Each number is 500 + 50 x the weight over its row's rms, rounded and kept within 0 to 999. Layers, rows and columns count from 0. Numbers have three digits each. The size before them is the row's rms in percent of the matrix's.

# layer 7 MLP down, 64x256, rms 0.232, rows 0-63, columns 128-255
100:502491501355552449445530546523510519522502494521508532572451510442490478453519479428533432530564622398463490532539546443514423484497485506482554560484523562516466490465474527402601487509501515563467500569497466498597497462530507469544521520518553486541505461413571513460581516547572471531504516612447530641544581523456489490539562491409468486477534548486546521459410474469437471512478
093:455508385412566459528517464454519510424447438517467401553489509489436535417495441466563413475450514459410584418518516557493432531506578475517524532574487443395485569497539487491484490518503619395463499413470596599478482507518421369468629516516511565522554594452429506462584465465530526490453422469521482441471480478414480551638512544494358493434556528464512506525528487489439403483537
096:486508529489507519470536401477492486518534520496560468512469558485518481506505549477461482407463467558467545384470499542572499575503457528436572488477523538476564547625520596412567371565450455549441437437553502578507511563504518515421537561498477488422547512535564561547524535528467475427532401479541515599451542472546560610517566463549536448483535438542505585543496462496524604376525
096:550578494516529627468521571609534451555488504579473512454542499558464514518515492517535485552495437517524494604482471592535460531494488501531579533510493553491553536531548561478521554427562522477578546534483597535505494453575499490507552518473472443485596490460434427404506560449501467520536505463550406557564516536540519591436560605575492515590464566493442446535472528511541508546496
102:412416476575497481559530539486406516349648523520427493510431532468450570391499464474461453466510487517539443470506466553481471522494478537439375552455495506522518460560565494484575489495598511432421496439401480521460491510491597470443518595520475436473457532505515380519514433486439516482595625419523466517484517459484492493511429484489455536470500499551458553414526556461558522476480
096:525494447539543548499626453560581493508480400448535492494504476517480493541456533514479564554522469529591479542446422548516490449493503540492624527503496483479426515576458497513451454427397535560518492545541605447509467609528448437574505534578514504491563449505590437439512426385544579428557551555462500491473393497583526474427510442508558391509491484404557486476497445584502612470524
090:492451478561473511448504534498520449521446603476502521493545498625481510517490516491591528395532450445577523609478522411466580463511518452548519537529513494453430529505617515499624496466468472362515566493501454470549519554512463579494553422592413538527569425481502576430513457516413523489570564529512478497434513559570501496464473541512529435505437507591488481482517513432356555528451
098:512503514423523508419531510515534502415527561399522576485486481423598620526464485435513460461495506548396533487505577466501504379460525556541462520396511497438517516425464528476416461499535498546544459537577495483546561459448524487497428496560522503483462484511457529496530522513432597351598536488334435528529462516486491517535586491522366466575486471515480536493574495506484441502574
103:552542440434517497530436503619510503545440425496514501492551483471515565439446479505478517452488481498478406470485575451591461504617552417470484505533529472551496515603594513411512554444488543463428428461598466503485545559497465522507442454571479487476463558526512552440554426542579553462498496461546539320503527443471553598500536452503505506572537515427517483506473442526505523551524
101:565512479507450489612571409544461584479485543533463451551448490513515493450546465551402470479493460492541569489532464535515475521513508541453505536550499473528489550543506531507457385567395404496559400454425513499484467599468549470534427506386470548470501522492420460523395467482480431564475515448503469536423429388554542459553539550403470552429489385533485495484494386474584494439504
102:524467455531452476603553449418474511432469473554484471571540506547434534388488471515512501501553502478535419442490481495478491665512458460521526452478475502461479479539478438531540514475475471539484470468564663415415450557521535425404491476407497466399522500503510513465528523441490632467582552498554477520493530463519494392498466504413507529503590510459485489405398576558445609558465
090:548519448501521455603523485541492472489434560578695522458563486522554442394494504507520554455439458507516580511465470529531576568480511505522515445544484458606462492544424537573511502519500478483557497485547519467524587551516468496495501595549616505486584562493536418511558555515527494551477570560475413421534465450572520549414613556519481545550523515527525518450576388422554484544453
097:455573459425465483402456529439566476438506456443486557565464520505494476425473522487509421536527470502456587457499657543405551459535455452480437518554519533458479544506552483523554454503438496375565538532510489590496455410575457503491537475451530539433511493564457498499511519469504474516514493516536473529559566550471537503454500511573397527488535509518476519460469499457445473578406
090:522466363479455438621531453479567523440544517500410423555521477462456540458457419516476507441577528473559506429565494524464404485553541490502487458481533557446537509535473480549455470520479538413593428513511484484508550499500450429576460409452486437494475482493504484529477417537547535463508555556522538439491532527588426477524460556383463465541441433453563557457510520566562585599580
101:458494435433541439476494482397466576489470484467535478532501421419576430428494572522468468529534466508507599566492441457448500472495571511469499473637424500527610421544470376491489463510500519477473516503477491494472507351489464444535589563529528486606505530576484419478495488509555494561576537515464494551486456581428430468553597446453471478447508471478546556400450507530503530550467
093:538569445520491458388569434492467527573588585452506438439541503551560586610524505478503476509508536483471552477507624454535491461500466487522553576475569418419487551484485595511515499571509489481514444453527575518606607495491505510474508505512387556474554561563527504640496528513537591463481595439550458501481538498499551564503451542584434491454511493497441523521497672622524521569416
095:455424492565513510611557505381534536624520556539519455509435531358498508541445541492485441508478588434638598463567544607421555527489510547478564574416490455495538493505477510469495442431523541541539481446435539486506464575482533551478489410466551462477497571470480465467539559415502488525485499438462549479453599480495503439581494473500463431515451462483560554477501454526521560473560
097:481480480425595469462560506526470504461490583522464519508453523539522488578504469469513543457517500386569459521507580452503557529452569562541526482456523481515502606423515508516453492473501548414452495497468420501502508489482454501496433538575448548447562455562523464522465485561607482553578472595416510569504403521580529521587452483619487472577480495465542576440586512507532482503432
110:557526414580479511465450530490406439482402414494544575523494497499453539476518480505523476485550528507465518449514532454493481552547419514446448505532536557544442454552491440422505521473550409482509541509439486492492460521503532484544497498467559505559511470569551521528447472513540455547487575542537505395490518500451491433431499482521559541523439516541503567626494458337548426523458
098:421607465504527600652540487496495518514381432512473510524527556511506565409480507484534559549521510501531527491475560443564446393463527469425477513543502456549442378548521465512550449518468543485427529605512492487394610377565483514534495509422558473610534559496514520536537493527590554451419463538351477508505486532458463484500440494499522519463528521572524512512439501535501539534416
107:560538429480562547491515469518454582456513487540458511426549508550546523529542501568375576502519463496532474505565487397537490428503593607535478488490538533529559557462549525488548442475485457524480564470528507515474471463453458498549567483608507479520458514539598512492601431476507484580588576531475524539532499513461446498600487434374510494521474574495498449442455418506555556401591
089:500592644577558475361406484471554530509499529471508473435449581493504493568490544490600533487527473507521509505561468472468502565431444533454528491549501535420546513498519548523526492517633554575546466518474554487497511472506584554542666486512414496537493495437578503467486478516481436481553425470471496499562509514527509432524358485676496525509447507503540464513478473501470380455442
094:450543612427474481537385461538542490487580576487501457454431480472491534467594464476461464455515481477497489483458552484580516475414461548516495559528531494468455428466571456473489525513498567401579484435542533525470491537517555515436488498455535572619497593516512557605485486437491521577541525477498413449468466544463579542432473413573564514430522497552462503412527518577511467536496
108:488450476500531488471506542446533448554402508372519522563546402464504517629469528477576505472562484420459475478501537520478511502549525413484507504510506485478478501485523546500511413571507483569466512545489419523444571540482554503476552461512422433506453482605456477486467491386486485485492628463436487395525474551401614563578513491490489487527510502505439505363594447650450463496552
102:509530471354480468360488551468553470558564492620520566483522525468507567534589531481492563475546490437487459462558494508493456541531484436402620471457519502454520567422494519525490505501414538628508491488527475557459568532496512597477450500474437466440490507570453512491460504524534489398502494517442548580523561460435569568436501500397433499497501448503432455563464421558462516437505
090:428618434559521502415490453523519480461490540488496534460451486524534497467424492578474581437474496488491448565447448422450469554425543462502497514459463424521574475544590532467560460448517565512481430469595456456519465571462539514541514501501486427532480458533419355491410561549371561439536565510512428461453521414530514582455555524453501483635476453538483510487492537550489557554411
116:522471531452502523448535440558508542401530545529504504520475569429542542535547607580441503489494528527467603520429449592521461427556546553486489516484513529491487487458535449435444471535440479547431433407486471518462431557552558629526511520543461457606408474478426417591584440486560560635534535519545604624489430516441493457628482530513479489511555481560495535552525461479670628494568
083:535449514499512525451455518482546490558477575582484477483517581471497554450484610457485518464506536471555531530421502513547425476455517499447630472487518559481536513570483546509542565528508605587606514601469446542513624536504559531574558460471402421560543540537574448379521464437451491472533421519469565546541461528568456526586582443429578482511506465457477498586482610459390519458400
109:469534607523567566456560535485603502527396445564638551672500492581561580527479438544456473472488600499482501541449516556486539538537528445477457492474512510494473565570468537485478506513567527549459457534525490521418548521482406510476502545502492458529563549554522502541508497531560518451502356605528523449487537426528470500474491597535479475520466505470509495514566534540429484463547
100:567477465546458594604537492525596572397485525501447373603535488527538433481514427570448590461525499379464484478489525433506414461554554548366428502430524495445485439439501427539486449518562501497537515494472450499512444490552487471532497547582624510422457433508469548613481482534528586554407427503476553497464596459507511554518474536443505499469523530506473477475516511512451616592505
092:526566532590488549437479500405522409512487588513506517455406419412492470519553505510564542433506471449519439454589526487421434591452444535520479469441503469484499500460454537476447488557484531403565563510511425519443520545485625514452564514468568369436479471532533522569447561456463394455503490482466562505508508509538502548391388456448505572506476540596432558501534481472388404521498
098:505491469461505598425517458526457486452562411530516539567531525511497484498519560565494554501553542530515542552410422486412563561583512524403530465549474501456539403555439517514529536558565568474516487471471531412511567490532451463537497452483491474450548472536478464494447532553542472358576590409480479550417562505579598495491472440489445534557500430503492486476600474564554547482515
096:510569556466545517512498536452507437491503480456593561639551482427519507560532491438448470541512562520515495436553478523485489553499482433435511464497579546635517516586431517484566514446585470436535539554435449553578468583533452489454464488476619465445498525502459491454562560412552496444505475492514520381556541537484505559555475502497533555512499518572483460575533517487520455470551
102:548545543540550499538517548554558460568538541515511507513485520495482569406465450593517504481480484559428518593503522461558555519491419608594481556433502556496531600456496595507562611397514512488546494498512487606601536492501526519514438585527483510556526568563544483520531525462475406488550481539433438486560488522569501525458474519547522527592484441498519582485561577468395422574492
098:531432491598558430466486434510586507540454552516561520486522508549571641539541521518448465469423445497541462507451495468471588502476490495529455567555485496535504448448463533383541493543416538522472491436570429536563435462490638538592517514462497567542514515490576431510437539572506463463438503521496421422465603511441551520528464520557551497506462381464533526635565563434401472521487
098:463514486436475342609500517433523512493497571422469523523496548419486481497434499444535452504495499596454498471457521479576419538445464467471517531504473523563570518492542581416461434588395503529478474496468464567498515546501439428487541456531536460568466489547573502479530462561552422544560516504543467423471467489480538536540470450459472563522478451492421411510489478460534498558551
098:524456546543488536504475504511388534484451483403565601513488519509492537514468538524561517518485453628478467464525363513579497492450495464549520550527533511543501497528507492420558472451452427523499447541556499456520571533479428381513493388548485500400415489493525448546530449681513489475540509521568502481453508445524505436456498434599569467465462470526569479528556511430580419482478
093:508504575619502519555548582478387524506473534575465497518469569522494482515511454418564543547477602436514416440539441491450429479541524534481477539437576494492457509576551511547471466574531542515436476509558439471513558518536550439540536484456513458489526528456462398535513502616463429496474497491485490571519445509463444422512494448416463538596524520582469478437441564501408508482454
103:563549626580471495563448525524447473524470473476458543460534596533545593496549567470511515496445547503465525517460505539448430549469438496476499494457526512626491606438519590468542554495448548572477562550456522460550509477524545507557395485432502527526570461487488505526506579560524417476520617475540440475521610470558518498491486501518541502516429511530464496552533602440439504506464
094:577475593464431587392482488464574559565396425560516526431492430532445445421466576575594584547529569500437446449486533458550540572449567485439533358510480502408479443516552474572500448586513553477436487515485558519370425565542500542521343434507422490513453477491425501398432416582506512473446590508533547578516527530563515454512420495537497536480480487533480394455432506508542435507541
114:405462544469523506586538485467397495477380430483556494486557498529451580428530528410473553491443482498549502518465547542442454633443534499458441452517515473523503480530482547531502520529499520536493498485501576484436523483519457479534464555456478452442606455447438567490513464510494495466517472487381457565506412498553533497473385383391528513431491536572533378512422475473452492463460
102:516529544498577567541473558504520549494487404451588567494502550506572515470451450488475468479474549554407566553483534673418494541450512544612445526489456530596516610468504534495502434558515490519523450516474479437516522478421456499509554527485566568562530497560518535452537523476535511558513456506513503632439587473477534526585513553567452513552477442504519474592578581464504507535505
103:445469526445468426528460489427511459576414513490521529438512472480424573407433524452545457442494441517487462407455414513514509409446554433518426444528475495495456414429466445591503522557428593534548504469468486493457546599511438464553588499477438514524488459474380481446412473474544482549457473590524501513470560528576453420484455462485438455483500506496526445437469484547459506403515
092:431447464524517427576509488462548498526512447506472593558486481585431470429505456490506484563511395564472477462523413461545450530531483444487548532496555491472486466519480492618555516407533520494464500563411416424470547502518423381499467408466495455509502507528510535534475517459462487429404468530517458410466406507509393497491474537549445529435434507585421476406540488520514497424547
101:481480526540570516367537481505485468461514635529450450424485517453429490593538449485481417485573453476466476519503488389509410588510552503506502457484526455507476458489536481437521488472488443424439507512520509474566412465505571490521438500559409419465448462464486419503492448533562440370456551492521544435491467543479530434551526351502554509508553563505439510398427586475466432500471
114:508498519575400569559504509489448450572517466520424478470498482487486498548497557471421378472522536573504486498512514444522378479496450451600656436465463497533416470544476453371498543535408459455530546545476538409562492527549524439529499485452450570485465467446580504439566449434558478382498479507463472501485409516480498513426588583541534454479499470483501538552443519429474473512470
103:474551501509552486476505497560446452497463417520481528455535461670517526499504512488559511533501572480403440533408483490505419502568451400481452470556460477452473454524481531558486536440514584543472485523479509401549465412459391483445515495469459492503530439524593561438499562554570479424468502485483454516495545451546540533428472544609462474542442498519463491464503593600488516570454
090:472496470483548512424524449450510501485463461586571521474569517551492470448486438466371466547489479475498533470530552533447498660530566503377439522488542488516521572573560523483565517502450495506589534450480601412406490418503468523526427568573356477441478528549452446564486535521512457502508538612508446441496550491491491496559441404490527542519484519459524506520476526502495434504567
109:581498533503508561406474525520526453569623433546493535558563504466453579513599528477573539587562538560474534495504450517545453536535507471545486552490519549487465489480472490560557564462578493573454516486466510473538453389549476416494565477474527465576575509460510541490472508434523480441536427528442464466585524516455455482419480579440582511501504502461491504586571546490594630642429
090:515437448489534462572494407518658540452559519552527472479511451576596531528487495474519571553494515523478588581476584518449542561519510502483560512591487489455482576495514496465530607510518505530522487450446520503541482491460593522537477599458526456523573533479463469472514538478592553452535556498443532557482472523568486488600526522468515470619505474515509500412476475552394513491514
110:507440500527440542469482449484529509536523538496503567509468598536484515640500527500478465503491377569615547519544447500516506446503476501529529429425484466436480482491532513467500487499505558351379483472479498452534471471461464435484472449551492533497558430494574443452603537434535522525600521505556516565458496497549454458530469510490547453602432462571509505574510529431483534508492
107:542453463564598462573522484444552483466610554499499518453469565537468436514457650386534509504597508392476455575498518418495466528474555518520487481531475569550596532504500574458514414510542425529510534556498518497510555446482555494491534531535443387473493481540506468553501563553455464477452410434419490368546410537501491561515522475480528521499456573494528616485496450497601437588555
096:569482551571575503473520473498510480492416503461517600617502452545507544514538522394526474484472468458497507491495565507394461561497512476519528623509501474492560499527526472512516458558499484605520506500541387516561515425455449520494446434454599433448491487418524468474465548620425572519512415496434451487485493480338537483499631556534507459451462494520504523495545476533516409476410
099:463503466413541367462434497514506529541572621490499537472482542478545422481453600461485541548520434455496496547494581510531509452521472497508479487513564544457572621488579530441549527481562525455540505459423568514529582535486565436528518466509490559490508526492544475522627462632480491539578454424554531465526490494549533546602444454449538476505549520540461586462478491496455509432512
107:527468530477513522599552471513489425547487500532503535541510476503540437562486483560412487534453460569446558533535562593613535401474555499492525602490542557503519608613591531474495461430432400466508461477575487518530483487471402503541490506595530510619457558479554546533503519401514510601485472479542527502480468509514439540571502488675499469520536474484543487453570493548462486473486
102:527448534494504526508566476595469499455565552570460484457459562617407511488555428530566511470541534485480486503521494535506470592514513508447518485466398505425538456469444524570553527441448456572446518494524525435487507524498562538481471539436564470414553458485466358566449496537440471448413530395470471440516514455450561506413449532482454510519444498502510582535475474542592508552461
094:503602564540504575387435505535462483407502487574535502560523529558473441488475497458546529482497549457608559456506430417421495493579508490392486548483507517503486511448560404580516508501496498584490560481519544537402491534502568500579407488483520528473518525535511410529486461515467432561521476607506453539473417486460471432490569500413539495421490501551505461490517522550556564455409
106:403507536476425512418539425466598488536443479513488455508462406461566500432484416564541469399474595471434452533491567425505486529466508497546522565463462504578464491596467466527509515501505477564480506485485520500585542465415477527445573439471485525548507420482394493515467426541401469502433476465554513518463510484640530427429427483590511467473486412519520410409449532482500470540454
098:445483491427487412535488582445480474498427455394510449520507513538484388462518523499404566529493489489485404548552514509534507497561539454551553503506520484595487560515527543448496520471428477378516501455442495564489481537546530510440560510472476555507502471589507482469540471493638368471510546495512566377580394566498577594536516482459558509526472539525438520408432488452469393446516
108:501605491481432452500526506521560490550507429456452491566468480485517405588484548456558536457565543555452529499481487580576453459484477506480544459504506439488440538480436478531462458480477505429487510471487524505447429565449579366431455456459497502425388425514472554436495474400476545514448527482430530563491560475416523596426553546488385493503503516443516523492527434493472413530553
108:505453500515546507452500492474537556468578535495518513498551499475549522478509503479484510485485536522485574599537479522493533458609486556460465520556436567429544537506558561472579559431533489444574502501537557562464517712483488492488463550504534492570532536436482468538483593489515580555525431452592525504536673524503457496514540580521488537596545587594507439509525499511592476490443
104:531463459550507503568548608516505494465440564496462561472507489473511484480565454486567495530561505600467532397592454510519430454513426461464500432467552531496474432456607466462553548465357519495482593598591487443548567532585492452450470489430503552474508441562463521481426511515518514493499416529488459521578526514593465488457442528455414593437479604523422412403498400639543470504462
103:533521516491436518472425488423484505491521407505487519506478619505457466582506526483495501519514455543473495477483498532443438440453458461527542496518501493475432489467466448504495464596532498490487477460459492458548450396521484501507507410415419439409501477481510425530506506560581501537480525478602496515469526410495476441539505541511520439451413492592501535532457506526618399536503
106:552523462586485512456400461563583531477546504458510538486464583501594506538430602578499596508439576516551514654440460496507598496487458554607530476485470483493587566542539496533466471484507460569553484431549492519528526460443510509468448481544450475554467392470503454618424499447476525505494588424494550485435443499526502531488511527568573434521457527591479515541462484475424515611544